Weights of a small transformer language model.
Size: 14 layers, 3 heads of 32, MLP 384 squared ReLU, vocabulary 2289.
Training: a variant of Muon for these matrices, 113M tokens, 7730 steps.
Each number is 128 + 32 x the weight over the matrix's rms, rounded and kept within 0 to 255. Layers, rows and columns count from 0.

# layer 6 MLP up, 384x96, rms 0.127, rows 217-252, columns 0-95
[[130 100 174 109  91 136 154  82 136 140  95  90 162 177 167  93  82 157  98 156 151 135 103  69 126 116 104 118 125 176 136 157 171 141 117 143 130  81  86 139 182  64 171  93 120 108 118 158 165 151 117 156 107 114 149  97 112 151  90  83 116  92 134 118 175 110 115 119 113  90 183 102 134 164 122 136 227   9 149 129 173 152 155 133 107 103 181 140 120  72 156  91  99  50 149  89]
 [139 102 133 132 135  80 127 129 114 151 116 124 160 120 128 118 138 136 103 125  77  98 138 128 139 127 126 137  79 115 112 133 123 200 112 140  70 129 118 157 139 164 163 173  76 119 102 113  79 138 123 106 159 142  97 114 170 161 139 139 109 143 154 106 168 142  88  76  42  91 108 106 121 114 115  91 135  96 123 130 129 145 148 143 105 159 131 141 138  94 151 187 182 102 117 102]
 [135 145 160 191 134 115 167 165 167 127 167 139 100 130 144 131  87 142 123 127 133 121 158 178 136 154 149 143  95 118 150  77  86 138 138 102  95 137 124 134 102 103 129 104 127 107  88 160 151 121 156 160 114  68  93  67 163 135 130 114 180 115 104  81 104 164 151 149 121 132 128 153 132 145 125 172 122  99 146  94  43 113 131  51 187 113 156 182 102  98  96 153 104 101 107 153]
 [ 76 127 105 120 156 151  96  52 144  99 152 139 102 136 113 126 172  83 158  58  82 148  67 177 125 135 137 161 133 169 120 179 128  67 153 150 103 123 116 145 154 123 143 109 123  93  85 147 146 143 140 172 120 135 107 137 165 119  71 132 125 134  74 175 130 146 160 160 197 183 137 174 135  82 114 136 119 136 172 160 120 179 128 202 122 133 104 150 120 130 113 147 141 103 212  51]
 [138 126 211 136 152 125 125 125 153 137 120  93 164 134  80 132 154  96 134 124 105 103  99 127 148 151 105 141  26 112 130 208  98 124 141 108 250 155 112 120 133 169 115 133 122 130 134 119 152 108 174 136 116 127  66  68 134  92 177 152 102 138 113  95  97  98 131 111 139 111 153  77  96 106 154 133 162 122 144 181 143  79 183 118 142 121 115 143 112 117 160 172  92 173 103  51]
 [139 111 115 128  94 142 136 151 138  77 112 110  75 126 135  90 154  97 161 183  95  77  92 130 130 148 145  89 116 170 174 174 139 125 140 128 165 177  87 138 121 120  54 139 102 130 154 116  92  94 155 103  86 100  71 137 136 160 179 170 133 128 163 119 150 142 140  66 167 121 158 187  91  84 135 134 104 156 104 190 121  94  56 160  93 102 149 139 159  48 161 116  91 138 135 140]
 [134 182  81 135 117 114 160 122 121 122 115  44 114 153 124 116 137 172 114 181 101  86 125 146 197  64 133 157 142 115 139  96 113 141 131 130 125 123 131 136 166 143 162 183 115 146  89 139 186 101 191 139 152 112 137 182 158 133 142 140 134 118 101 119 112 157 135 142 113  78 171 188 157 136 135 184  73 162 104 176 111 113 143 155 104  93 126  99 156 170  94 182 141  68 157 105]
 [136 158 159 147  72 104 157 144 117 126 149  79 198 115 186 120 158 117 142 120 130 151 123 105 144 107 115  90  40  89 112 111 142  87 137  89 114 139 130 140 138  91 148 170  55 138 212 111 183 114 122 110 145  99 168 113  85  89 190 134 155 140 135 101 143 141 143 124 121 110 182 148 167 140 126 121 127 141  87 121 102 141 117  97 110 158 104 111  84 117 117 148 180  62 158 167]
 [125 130  94 110 101  96  74 224  95 112 146 110 150 101 176 168 130 124 112 172 199 169 174 118 157  58 116 130 160 127 120 118 110 148 127 124  70 118 115 127 116 106 113 110  82 138  55 149 154  94 131  77  41  77 138  79  92 154  96 116 184 119  97 160 115 181 156 147  95 128 136 156 135 127  92  98 141  61 130 109 145  78 107 123 134  91 113 126  91  74 138 148 127 134 111  50]
 [ 89 132 122 170 166 199 126 155 128 138 113 183  66 167 181  79  82 141 168 140  84 110 185  81 116 154 194 146  83 142 102 208 114 143 111 136 212  98 159 135 151 106  99  78 172 112 108 137 119 113 147 127 112 102 175  92 124 133 131 157 125  97 120 114 136 129 146  76 178 145 128 155 126 129 126 138 181 131 152 202  85  60 152  94 125 118 106 110 132  64 154  96 122 104 137 151]
 [161 137  99  68  95 124 114 164 104 123  94 130 166 182 130 142 112  92 144 161  90  84 108 102 151 122 158  62 136 139 117 121 126 123 146 125 162 226  57 150 148 139 133 149 170 174  91 140 158 152 150 122 132 139 111 160 148 134 144 148  91 177 137  86 138 126 137 156 162 161 155 145 139 129 158 124 174 130  86 141 110 112  87 171 183  97 100 152   6 102  98 162 169 101 157 132]
 [129 142  86 138 102 106 123 142  95 135 134 142 111 187 132 127  72 124  81 114 123  73 118  62 182 119 139 116 117  72  95 131 101 143 192 102 105 107 101 127 128 104 132 188 123 100  99 108  41 118 189 152 152 143 138 175 159 133 126 104 102 144  92 190  67  97 177  85  98 181 135 126 166 109 129 106 159 113 142 126 167 132 185 128  91 161 141  90 105 115 118 157 113 151 120 125]
 [ 97 108 112  93 136 103  91 155 171  95  96 166  90 150 126 158 130 144  60 134 198 141 101 151  55 156 106 140 160  71 127 143  92 165 118 122 188 118 108 137 162 142  89 145 130 120 113 128  96 134 138 100  91 159 126 139 123 153 122  97 121 161  94 113 129 174 118 145 141 144 106 122 109  62  70 174  68 134 165 124 153 202 132  99 129 132 142 146 108  49 141 149  89 115 145  20]
 [ 98 125 146 177 114  74  99  99 142  39  77 135  91  61 135 118 190 131  87 104 194 133 114 105 181 171  83  69 108 151 188 110  97 153 136 136 119 134 106  93  73 101 158 137 127 120 115 145 105 135 206 159 109 116 111 101 112  98 168 114  59  26  75 109 161 138 157  78  76  81 127  94 112 194 112 169 104 151  84 140 118 100 129 104  71 172 115  76 194  50  57  84  86 136 149 167]
 [ 90 122 127 130 132  66  96 104 150 135 178 128 156 159 116 185  95 138  91 140 159 136 130 113 130 117 144 186 153 148 158 174  34 132 107  87 149 122 177 113 124  99 144 210  92 145 116  65 155  52  92 166 111  90 156 140 170 102 121 156 162 156 173 182 135 145 107 146  44  38 142 106 119 103 160  75 104  78  90 151 131 116 141  76 136 109 103 198  26  69 168 124 137 161 102 148]
 [149 145  81 218 148 139 151 135 142 129  98 148 130 137 146 124 160 128  91 143 140 113 150 156  58  96  67 181 104 111  97 113 111 166 143 111  51 128  96 172 146  49 123 147 113 141 185 123 137  74 110 126 137 180 105 154 130 132  93 168 122 128 111 143 163 171 102 156 146 129 182 129 167 121 164 150  92 119 102 116  65 159 137 100 172 158  78 110 132 132 107 102 157 107 154 107]
 [144 152  66 139 155 120 124 139 132 129 122 118 181 139  84 105 107 132 165 141 164 159  94  85 138  68 128  67 141 136 135 164 156 126  95 109 122 125 100 150  62 135  82 168 105 163 105 160  55 124 151 148 101 121  55 155 116 135 137 117 129  83 170 132 125 136 118 162 149 112 141 191 118 145 151 140 134 111 115 157 123 139 125 153 103 114 161 142  83 168 141 169 125  58 156 104]
 [150 144  58 122 160 108 167 117 165  65  61 116 197  97  96 121 154 139 144 153 154 173 108 133  91 192 162 133 108 105 119 136 127  99 133 208 155 123 132 155 132 103 113  87 164 126  92 100  93 139 150  89 189  89  83 144  98 118 168  84 150 180 135 196 154 117  61  68 139 153 180 164 167 160 142  82 160 160 119 116  91 154 161 102 105 112 164 174 119 124 137  65 105 151 157 134]
 [170 119 101 168 138 154 106 120  95 127 102 122 136 144 148 159 151 175  95 129 129 166 123 176 151 127 128 107 143 147  56 151 145 121 121 116 172 126 138 127 141 126 108 134 158  61 156 136 110  74 151 109 187 145 152 161 107  92 146 181 126 140 158 121 179 130 100 180 185  91  67 139 159  79 114 130 194 171 121 102 147  96 130 180 162 156 127 139  95 106 158 207 133 100 134 109]
 [ 97 106 202 161 154 127 132 134 114  86  85 106 115 141 119 123  78 103 109 101 140 155 112 158  86 118  92 118 102 130  96 116 104 180 151 150 132  89  65  95 171 107  90 112  90 149 134 112  69 132 140 137 105 160 154 145 109 172  78 121 131 125 131 156 170 147  48 160  79 109 145  71 125 149  82 138 115 156 138 155 140 132 122  95 114 169  76 131 109 117  86 108  94 154  84 129]
 [151 108 169 127 181 147 191 159 129 206  41  71  95  81 160 123 147 142 113 154 106 122 105 121 184 114 144 119 155  92 113 108 156 131 157 136 152 126  91 147 162 128  67 124 142 106  98 129 139 118 124 162 100  84 146  97 150 186  85 185 184 119 119 115 116 108 133 118 133 190 101 130 108 106 123 105 160 121  84 109 143  67 111 151 116 127 122 100 127 140 119 152 105  95 145 101]
 [117 160 184 168 148 139 114 133 104  60 112 118 151  91 129 137  68 100 126  93 118 154 147 123 116 155 149 107 119 132 137 122 117 187 133 113  61 115 125 153 185 158 136 157  99 125 103 135 104 161 167  90 149 123 119 110 106 119 154  51  73 142  77 168 169 144 117  81 150 114 178 179  65  70 118 141 181 139 140  97 120 158 116 163 166  85 175 133 106 135 101 136 119 165 100 135]
 [140  92 115  88 142  69 108 141  88 153 146 129 155 125 147 150 137 177 122 150  88 117 192 168  90 138 190 115  99 125 149 115 173 160 132 116 120 108 154 112 243 124 115 134 171  80 152 191 189 147 122 102 121 176 123 157 127 136 130 167 124 122 149 142  99 110 110 123 108 113 168 121 111  68 136 113  96  66 112 105 161 160  81  41  94 187 108 143 154 154  45 129 149 153 132 139]
 [ 58  68 145  84 140  43 124 157 116 120 209  86 137 132 166 134 119 112 126 102 102 176 120 129 173 103 126 118  92 130 130 126 115 148 126 120 121 192 110 113 108  77 104 206 104 121 121 121 123  84 150 158 115 166 144 125 141 152 118  93 125 141 177 104 123 109 154 180 176 118 164 126 133 109 115  92 134  94 161 134 134 158  98  84 155 139 116 121 141 133 169  79  70  71 117 112]
 [ 98 119 111 114  96 164 149  71 123  81  85 156 146 112 149 128 138 131 110 198  94 145 148 162 170 118 153 181  99 136 161 104 127 106 110 145  74 255 102 172 142 104 130 123  99 118 185 169 114 114 117 173  57 122 132 110 106 125 150 149 171 157 169 109 163 141 152 124 101 147  92  91  87 155 187  92 153 147 164  80  87 163 162 118 134 173 131 110 141 142 153 152 109 159 130 108]
 [111 175 136 128  80 129 106 102  97 158 120 147 179 118 209 107 126 231  55 116 113 105 134 108  56 152 102 112 148  86 112  85 139 147 103 101 167 169 114 105 134 114 112 185 172  83 147 111  88 153 118 146  96 113 148 160 132 121 134  95 122 156 163 119  62 208 131 203  94 131 155 158  96 136  70 123 151 120 125 133 103  72 130  66 183 171 128 137 121 146 141 141  68 113 108 151]
 [125 101 157 155 139 150  95 128  81  87 171 118 107 129  93  80  75  54  86 102 157 118 108 122 130 106 179  96 122 101  61 145  67 156 135 127 164 126 169  89 144 162 142  94  46 117 139 133 168 180 184 138 147 106 155 134 143  98 113 131 116 139 111 148 139 161 153 135 112  92 130 145 186 131 148 103 173  95 169  88 133 160 148 103 143 149 141  74 186 135 113 150 203 140 170 125]
 [142 154 192 142  97 175 177 173  78  81  87  95 140 153 142  85 182 137 156 118 136 119 155  82 130 169 132 127 110  90 129 134 100 128 160  84 126 120 134 121 152 126 123 144 129 167 118 106 119  96  84 153 110 148 105 159 157 153 162 135  98 107 100  81 135 122 123  67 152 116 207 134 146 109 119 123 196 119 214 113 105 152 145 135 153 144 103 142 156 162 133 171 128  95 147 141]
 [184 104  97 105 206 104 184 115 116 123 135 101 143 145  96  86  96  79 141  78 132 176 167 133 101 141 112 116  96 150 148 151 131  88 176 103 191 183 109  59 152 144  87 118 131 129 126 160  72 131 113 144 144 125  99 170 178  83 146 126 156 138 111 111 130 218 107  81  97 194 141 106 129 116 152  55 159 135 146 137 152 140 153 133 163 137 172  98 126  59 122  86  98 126 141 164]
 [ 89 146 120 156 128  90 112  85 163 137 105 148 123 108 152  82 111 156  95 168 132 124 137 116 123 175 151 109 131 129  98 145  94 148 144  87 130 120  96 125 118 176 149 111 140 149 243 164 110  99 114 105 172  63 155  99 174 108 162 104  99  94 104 169  64 115 156 124 108 137 162 122  73 123 109  91 131 117 111 142  79 179 118 107 145 182 129 138 211 166 164 168 131  95 124  84]
 [177 132 109 116 139  32  91  91 130 162 107 155 138 148 135 159 127 108 181 138 213 160 169  75 153 168 121 142 150 135 125 169 151 121 147 123 144 127 140 124 177 150  90  79 142 149 148 108 160 138 134 150 109 153 154  59 176 169 100 180 115 129 122 136 126 132 192 152 149 183 164 120  95 146 131 138  99 163 117  83 133 151 105 191 142 142  40 152 129  93 133 143 116  88 170  91]
 [147 174 119 126  95 155 151  96  89 159  80 172 197 105 132 130 118 151 144  95  92 132 142 157 126 145 163 160  95  67  98 150 158 133 170 138 151 120 171  71 108 114 135 169 102 103 122 138 141 149 198 120 123 115 149 126 129 171 136  76 128 181 137 108 113  93 110  87 142  99 130 109 118 138 109  91 146  93 143 157 167 139 178 137  84 138 141  93 114 131 144 196 178  84 149 155]
 [178 109 122 130 158 118 141 180 146 107 157 160 141  76 140 117 134 108 172 132 181 144 159 109 111 121  76 135  78 178 115 155  62 106 116 125 118 124 149  90  93  98 163 117 132  93  94 187 122 145 136 128 171  87  99 152 170  98  94  72 126 135 134  43 152 108 151 187 142 107 118  61 136 141  83 127 132 137  65 112 146 131  98  48 193 143  79 108 165 123  87 131 130  97 135 122]
 [145 113  92 119 137  98 100 220 108 141 104 170 191 134 153  84 153 113  83 128 139  94 110 149 114  91 105 110 133 113  91 108 140 143 100  73 168 255 104 168  62 138 113 113 125  94 218 161 103 105 101 213 189 181 170 162 161 136 114 153 143  65 170 158 145 126 125  97 126 106 139 207 151  74  95  91 116 122 152 119 132 149 131 162 125 140 162 116  94 170  90 132 139 103 143 115]
 [ 85 117 131 138 126 151 119  94 128  95 133 102 132 124 156 134 166 108 160 146 150  83 156 208 130 186 124 144  67 143 106  84  88  71 142 131 113 140 167 102 119 199  98 117 115 100 127 121 124 142 138 169  44 144  67 121  81  72 112  58 147  55 193 142  96 131 106  97 176 143 161 116 146 132 107 158 196  90 155 102 114 119  92 149  94 145 126 137 138 132 143 143 110 159  98  89]
 [135 120 135 148 133 121 141 143 117 136 126  69 124 116 141 138 158 126 167 135 133  88 141 144 125 195  85 173 147 152  96  98 137 130 103 103 128 180 130 112 158 171 138  90 115 121 164  87 180 132 103 134 135 145 151  66 156 180 140 104 178 123 142  77 161 131 147 119 103 183 215 167 160  79 155 118 116 147 134 120 142 149 113  68 122 133 115 121 155 106 104 132 158 152 171 131]]
# layer 6 MLP down (transposed), 384x96, rms 0.0601, rows 217-252, columns 0-95
[[ 98 114 151 159 188 183 172  87 128 178 166  88  54  79 118  68 157  90 125 125 147  65 144 139 170 108 140 143  92 170 126 106 164 172 146 177 174 150 138  81 138  79  58 145 132 146 132 126 126 171 125 108 150 153 112 118 137 154 132 144  62  89 155 165  97 101 162 153  90 135 107 107 186 100 123 150  51 183 188 126 139 138 175 120  80 163 155 110 194 108 152 108 184 107 180 171]
 [109  89 155 141 111 158 109 154 100 110 148 107 170 126 133 116  90 101 164  89  90 168 122 156 116  92 121  77 110 114 161  86 151  99 174 122 119 111 124 157  86 122 106  91 152 111 110 129 134 111 119 140 117 158 115 125 115 131 149 120 149 116 138  83 113  94 139 132 152 126 119  82 144 119 125 133 117 156 112 131 118 130 108 115 128 148 126 148 145 131 130 103  92 160 128 143]
 [140 161 136  44 157 159 204 118 125 108 134 121 118 129 133  97  53 106 126  77 170  90 105 155 149 143 176 167 100 167 141 151 146  59 128  74 120  95 133 118 135 125 127 116 170 103  94 137 119 175 157 151 151 105 153  62 108 153 197 155  52 119 150 114 143 139 113 131 116 167 133 153 167  76 127 125 103 169 141 141 105 138 161 203  98 153 105 155 108 119 100  64 119 117 140 141]
 [226 123 113 101 197 121 133  95 104 115 161 173 137 147  90 123  57 103 172  31 151  76 160 119 155 148 155  90 195 130  80 144 170 138 119 114 128 177 111 153 118 142 118 100 182 177 115 140  64 125 112 115 147 125 114  71 147 138 121  91 125 169  83 153 137 111 104 130 136 102  66 173 125 193 138  68 110 118 107  91 111  93 197 123 163  36 115 117  98 103 126 108 161 117 139 135]
 [101 168 125 141 136  96  63  79 128 166  77  96 167 153 181  90 131 184 165 167 112  85 122 204 101  98 127 124 161 165 116 101 101 130 119 119  90  79  85  80 185 114 129  95 151 150 140 100 121 115 173 134  89  79 134 126  64 139 121  79 143  89 148 109 167 113 146 144 196 131  92 171 136 131  81 120 167 111  70  65 109 135 148 137 156 138 133 134 132 157 154  80  75 132 129 197]
 [138  96 110 108  88 109  65 135 159 137 178 142 152 118 122 102  98 109 185 118 123 151 144 133  89  98 110 125  90 164 137 110 126 101 141 153 100  93 147 157 107  94 103 163 183 132 160 148 121 127 122 148 151 121 127 173  76 130 120  39  99 158 133 177 166 139 157 167 147 115  46  78 126 158 175 180 184  82 113  95 154 120 131  99 124 144 123 132 187 149 160 111 146  97 148 112]
 [ 97 131 185 106 155  74 131 117 125 152 169 139 102  85 102 160 125  88 113 136 147 157 117 152 177  95 209  80 116  91 121  55 149 141 150  97  83 145 104  57 119  91  97 133  86  81  92 195 147 122 150 121 148  95 161 132 124 126 133 125 138  86 146 185 144 151 126 144 121  63 112 129  90 136 188 144 128 120 110 126 148 117 101 152  80 116 147  77  99 160 101 114  50 119  85 172]
 [119  66 155 131 142 161 179 135  92 114 151  90 168 122 109  82 134 165 143 119 100 153 130 183 157 129  83 158  86  81  87 132 110 125 131 160 104  82 139 110 106 153 125 184 149 190 149  96  62  96  79 152 117 160 158 145 127 131 119 133 100 147 134 144 122 143 115 146 111 123  82  71 185  87 133 150 181 169 131 192 120 119  93 131 119 155  76 136 127 170 130 157  99 102  76 183]
 [130  88  86 157 172  98 108 123 134 110 129  62 215 149 155  81 128  90 126 137  81 137  96 130 136 164  74 144  94 121 185 200 114  90 134 150 122 109 174 132 162 119 135 139 167 164 119  76 138 158 144 192 124  83 184 131 138 108 122 164 132 151 135  84 134 145 111 158 146 120 197 104 139 140 113 122 114 137  93 126 117 172  88 104  72 111 139 152  89 110 184  92 104 227 140 100]
 [ 98  87 166 152 137 127 144 120 141 107  91 151 144 142 123  94 169 156 172 108 142 119 114 114 104 116  79 113 116 192 136 153 127  67 140 135 135 123 185 140 126 153 115 141 158  53  16 156 129 158 191 121  97 149 126 169 113 136 115 174 104 168 160 138 101 183 180 149 155 123  89 120 106 105 187 199 143 185  97 121 171  84 134 179 144  71 108 144 142 140 163 166  86 150 147 127]
 [116 156 118 142  94 122 138 110 192 141 172 112 162 185  79  89 160  70  83 122 150 136 124 107 140 155 156  85  87 136 159  68 113 177  45 153 152 142 151 127 182 189 173 103  86 133 126 123 136 117 113 167 132 121 118 104 180 160 123 134  75 156 121 146 193 197  94 159 114 108 160 147 125 158 139  99 117  69 127 140  90 172 157 141 132 186  86 157  97 133  89 106 160  95 110 179]
 [139 131 135  91 118 105 153 149 163 123 154 115  96 162 109 205 147 110 152 162 138 191 134 101 117 127 133 121 189 136 156 172 120  98 157 120 147 134 131 175 140 127 129 167 139 147 145  90 159 113 148 102  97 129 148 187 165  93 126  79  90 107 117  88 152 167 149  82 136 121  75  80 147 174 152 124 152 125 212 128 180 104 183 157 135 164 219 119 187 128 161 133  97 106 116 110]
 [127 126 141 108  99 141  93  96  88 127 140 134  54  76  76 134  82 142 138 119 198 172 125 122 171 125 137 124 186 135 199  94 137  76  94 129  50 127 159 125  90 112 106 109 103 132 146 153 102 225 139 148 135  89 106 101 101  74 125 131 165 113 109 118 129 122 163 188 119 157 185  79 143 181 140 115  73 195  60 108 108 141 120 116 147  94 165 111 139 104 160 127 108 184  99 147]
 [165 167 114 222 108 105  95 132 137 103  92  96 139 124 176 127  91  99  61 164 189 177 104  87 120 165 140 115 125  87 140 174 157 145  79 119 130 160 154 133  61 190  85 108 139 108  86 147 142 158  60 154  80  87  89 188 122 117 139 152  91  57 119 140  87 147 181  84 128 144 153 105 167  55 139 104  47 147 132 128  87 144 118 120 123 152 130 172  89 105 115  60 116 186  50 113]
 [ 90 167 135 173 132  87 131 113 118 138 131  84 157 137 136 109  91  91  88 133 115  81 133 118 152 148 238 105 114 103 152  62  55  45  94 126  80 111 100 155 168 168 115 155 117 177 146 113 172 142 155 207 121 131 137 100 124 156 124 141  97 120  99  28  66 111 150  69 157  92 109 107 165  98 137 160 182 116 163 113 135 197 188 130  88 153 104 151 190 163 116 125 158 133  92 188]
 [144 145  45 157 104  90  92 130 164 164 164 193 101 132 155  87 100 122 118 154 220 170 134 132 144 129  77 142  89 118 122  65 162 100 120 158 164 162 125 161 143 137 130 174 102 141 170 160 134 162 132 142 115 121 120 181  94 130 181  90 121  63 106 141 114 128  85 153 187 144 145  62 106 143 158 180 131 102 106 134 124 162 114 129 133 165 131 140 107 157 154 134 135 141 119 159]
 [117 126 128 160  71 127 153 156 146 129 127  78  51 114 152 150 118 139 125 101 126 103 136 170 117  46 121 112  88 191 152 130  99 135 128 125 101  72 115 107 155 139 138 132  74 115 135 125 124 160 129 131 123 130 147 109 145 130 104 106 148 112 102 183  95  89 147  92 160 111 111 116  83 150 106 129  90 181 165  87 151 136  96 154  79 133 222 137 153 105 130 120 168 114 156 140]
 [197 115 152 162 104  81  84 157 121 158 162  93  85 116 154 169 114 149 146  59 143 100  82  84 140 121 152 198 104 138 108 172 103 172 130 116 144 111 126 148 147 100 152 136 136 124 137 133 142 118 122 149 139 101 184  97 204 196  84 171 172 170 160 130 125 112  99 106 112 189 101 112  96 133 174 157 122 171 111  66 139  23 120 154 107 146  99 105 133  72 117  99 101 138 113 116]
 [139 172  72  93 109 118 156  71 111 182 108  94 129 114 152 125 133  97 148 140 142 176 158 130 113 173 136 113 117 119 144 181 141 118 154  78 102 138 137  70  97 138 204  97  76 160  76 163 105  89 123 121  90  88  85 133 153 128 164 116 114 114  97 129  98 109 150 120 136 138 168  86  62 122 187 122 154  91 146 147 158 127 102 122  73 156 146  98 132 121 136 140  92  97 142 151]
 [151 130 133 165 139 120 132 127 128 129 143 144 180 111 160 136 193 182 117 100  79  92 127 104 113 133 137 177  90 135 163 153 134 138  86 101 123 221 113 136 130 135 174 130 106 104 160 131  94 131 135 165 180 151 167 114 183 158 146 160 128  94 125 130  87 153 126 125 134 150 167 133 103 124 134 124 131 146  71 145 102 135 170 158 143 164 146 141 121 117 133 107 166  77 153 125]
 [ 75 141 124 181 154  74  90 108 129 158 149 114 134 141  80  80 118 155 100  68 174 124 107 135 135  93 111 135 170 116 119  94  58  96 164 126 126 126 108 114 136 113 176 202 131 148 102  36  87  99 122 145 145 137 148 162  80 112 100 119 145 107  83 128  79  73 151 142 116 163 148 166  94 150 116 130  84 157 203 121 125 118 143 140  75 137 127 124 158 115 120 180 121 108 151 143]
 [190 125  93 120 173 157 117 136 154 166 126  86 100 109  83 105 149 105 159 178 152 135 125 162 167 171 137 130 123 111 124 170  97  76 135  58 177 125 131 102  75 112 118 158 157 120 150 140 127  74 106 134 121 156 161 146  97 156 140 126 126  73 154 134 156  94 117 165 140 222 120 121 153 170 140 114 150 120 109 160 126 124 117  76  88 144 179 145 191 134 134 156 156 150 136 149]
 [155 150 116 139 143 135 116  91 116 102 140 135  91  96 148  79 136  48 148  65  75 122 138  85 158  95 102 127 132 109 142 129 148 157 147 171 139 125 125 162 124  70 131 142 128 136 115  84  86 165  91 131 100 119 146 132 129 174 106 126 141 140 100 145 141 148 156 129 143  72 156 112 167 145  72 101 133 126 237 131  83  92 193 103 164  94 154  88 155 117 168 122 178 106  95 128]
 [133 172 122 135 134 114 115 121 113 103 126 176 166 149 165 124 115 110  80 175 172 107  91 135 111 171 112 143 154 176 178 143 169 137 123 140 125 128  95 114  86 133 125 154 123 150 152 145 178 147  64 146 160 115 108  77  97 160 100 136 149 109 118  97  70 123 181 215 116 171 136 130 102 128  85  76 154 105  91  82 126 161 149  76  92 113 144 133  98 206 123 144 160  93 139 121]
 [ 93 156 120 120 115 108 150  94 110  89 104 152  89 107 128  86 113  70 148 131  62  85 126 136 106 139  97 136 164  73 194 183 141 126 116 100  97  86 118 104 101 103 121 156 158  53 112 151  57 144 132  97 145 130  77 146 129 106 145 110 111 123 164 129  94 151 162 160 103 130 149 136  94 160 136 153 173 139 144 113 116 158  75 203 172 130 129 188  69 127 131 177  76  78  80 101]
 [124 142 159  81  94  73 148 185 130 136 188  92 146 101 155 112 112  90 125 154 185 108 143 218 188 133 158 184 146 136 102 159 154  84 109  94  70 117 128 145 183 148 134 145  88 140 106 190  98 163 154 121 145  97  82 123 112  67 167 125 160  77 124  84 156  77 158 116 193 139 118 166 145 103 150 169 103 140 123 110 116 114 141 134 100  67  95  93 133 180  73  81 136  61 112 163]
 [118  93 140 102 154 105  75 108 102 163 109 109 114 134 119 164 164 141 151 167  81 106 169 123 135 109  50 171 154 119 132 131 104 128 130 148 148 158  80 115 101 111 113 130  85 112 160  93 115 157 131 113 144 103 137 128  99  42 164 108 109 151  66 114 105 116 160 103 121 131 114 158  84 175 125 116 138 103 165 110 131  18 151 134  90 141 149 162 132 121 121 138 133 109  18 131]
 [180 103  83 141 142 155 123 117 152  84 140 112  99 151 204 180 106 135 152 158 127  51  46 138 103  90 123 147 116 144 139 172 103 123 159  72 132 137 144 112 126 130 128 185 100 112 137 140 104 141 112 153  79 182  82  86 115 173  95 145 101 147 164 158 133 125 112 123 132 144 135 126  88 111 132  97 136 180  47 136 153 124 111 134 158 123 162 113  72 146  89 154 108 110 112 144]
 [ 93 147 133 166  91 183 135 128 158  89 126 151  92  80 112 126  98 110 115 125 193 130 146 107  84  23  97 132 125 143 148 133  96 126 209 142  71  96 122 144 163 138 167 132 167 109 130 187 219 103  82 113  75 105 135 125 136 126 135 162  81 156 134 119 152 118  83  77  80 175 163 139  93  60  96 104  90 113 139 118 154  77 130 117 107 125 145 110 129  90 171 144 112 106 143 165]
 [139 107  92 158 116  99 116 129 123 122 185 125 112 123  85 100 138 171 117 147 146 173 158 144 171 157 132 117 147 104 157 105  95 117  95 159 124  51  90  34  67 176 172 159 183 132 151 136 155 156 159 101 120 112 143 103  87 121 147 114 114 201 143 130 196  83 130 165 155  90 131 115 132 126 147 168  74 166 100 134 159 139 129 132  71  99 164  94 126  90 123 112  65 154 130 116]
 [100 127 132 140 112 130  73 128  89 111 149 135 109 127 114 142 156 150 116 116  90  88  73 105 151 184 142  35 158 197 137 100 177 105 126  85  87  85 107  89 106  96 138 103  98 119 136 111 108  85 134 188 143 151 151  92  89 158 107  69 198 113 155 120 126 155  71 125 120 132 131 132  58  97 109 127  98  89 151  65 179 150 148 151  72 110  88 140 147 101 133 124 145 165 123 100]
 [102 101 120 116 129 112 109 137 128 208 181 116 169  87 129 121 137 112 140 159 119 130 130 121  86 157 103 163  87 173 116 179 146 144 157 148 140 128 110 121 125 139 116 111  97  92 121  70 136 136 103 151 136 109 151 187 103 115 166 116 146  83  92 135 103 140  94 160 190 138  76 120  87 117 119 108  89 186 150 141 149 147 104 134 134  85  83 120  91 165 149  97  97  84 116 124]
 [109 148 212 173 124 134 116  67  97  84 173  26 162 111  98  84 158 133 108 147  57 153 121 145 170 116 150 167 174 159  82 179 122 141 110 163 131 141 182 146 109 129 114 136 154 137 122 163 127 209 122 126 163 176 102 145 123 195 122 111 139 123 160 138 128 164 117 201 130 103  98  99 140 111 117 132 121 141  59  99  67 121  90 148 124 111  78 164 134 138 123 105 132  90 139 132]
 [ 94 108 139 131 128 120 141 123 167 176 119 136  85 132 162  90   0 185 120  93 156 128  82 113 159 130 115 114 135 131 166  87 135 128 116  67  97  78 115  71 142 102 181 149 128 179 128 104 122 157 138  96 212 168 198 169 141 136  99 134   0 125 133 180 121 139 131 146 116 134 112 146  84  69  59 162 136 176 135 138 132 117 122 108 119 139 125 111 130 113 162 104  90 142  85 107]
 [129 121 134 117 203 182 161 104 109 120 143  63 143 104  88 117 148  79  69 109 114 165 172  88 130 200 104 140 126 113 127  95 202 100 115 158 109  96 172  83  69  91 118 128  89 124 103  86 192 105 122 127 141 111  86 109 155 134 115 126 125 144  73 112 102 157  93  82 124 129 145 101 148  64 149 135  49 107 158 109  97 142 128 122 117 117 100 158  46 106 111 156 198 128 149 183]
 [105 148 167 156  99 158 135 116  93 104  94  84 156 162 117 118 175 155  95 114  56 156 115 122 150 170 163  77 144 125 153 128 156 126 139 124 128  95 173  96 140  89 131 144 167 104 123 124 171 132 108 112 137 128  92 141 123 101 130 116 140 159 142 165 133 180  71 122 101 121  64 147 126 150 163 125 167 103 123 108  78 136 141 212 132 134 108 130 142 155 126 133 147 123 123  95]]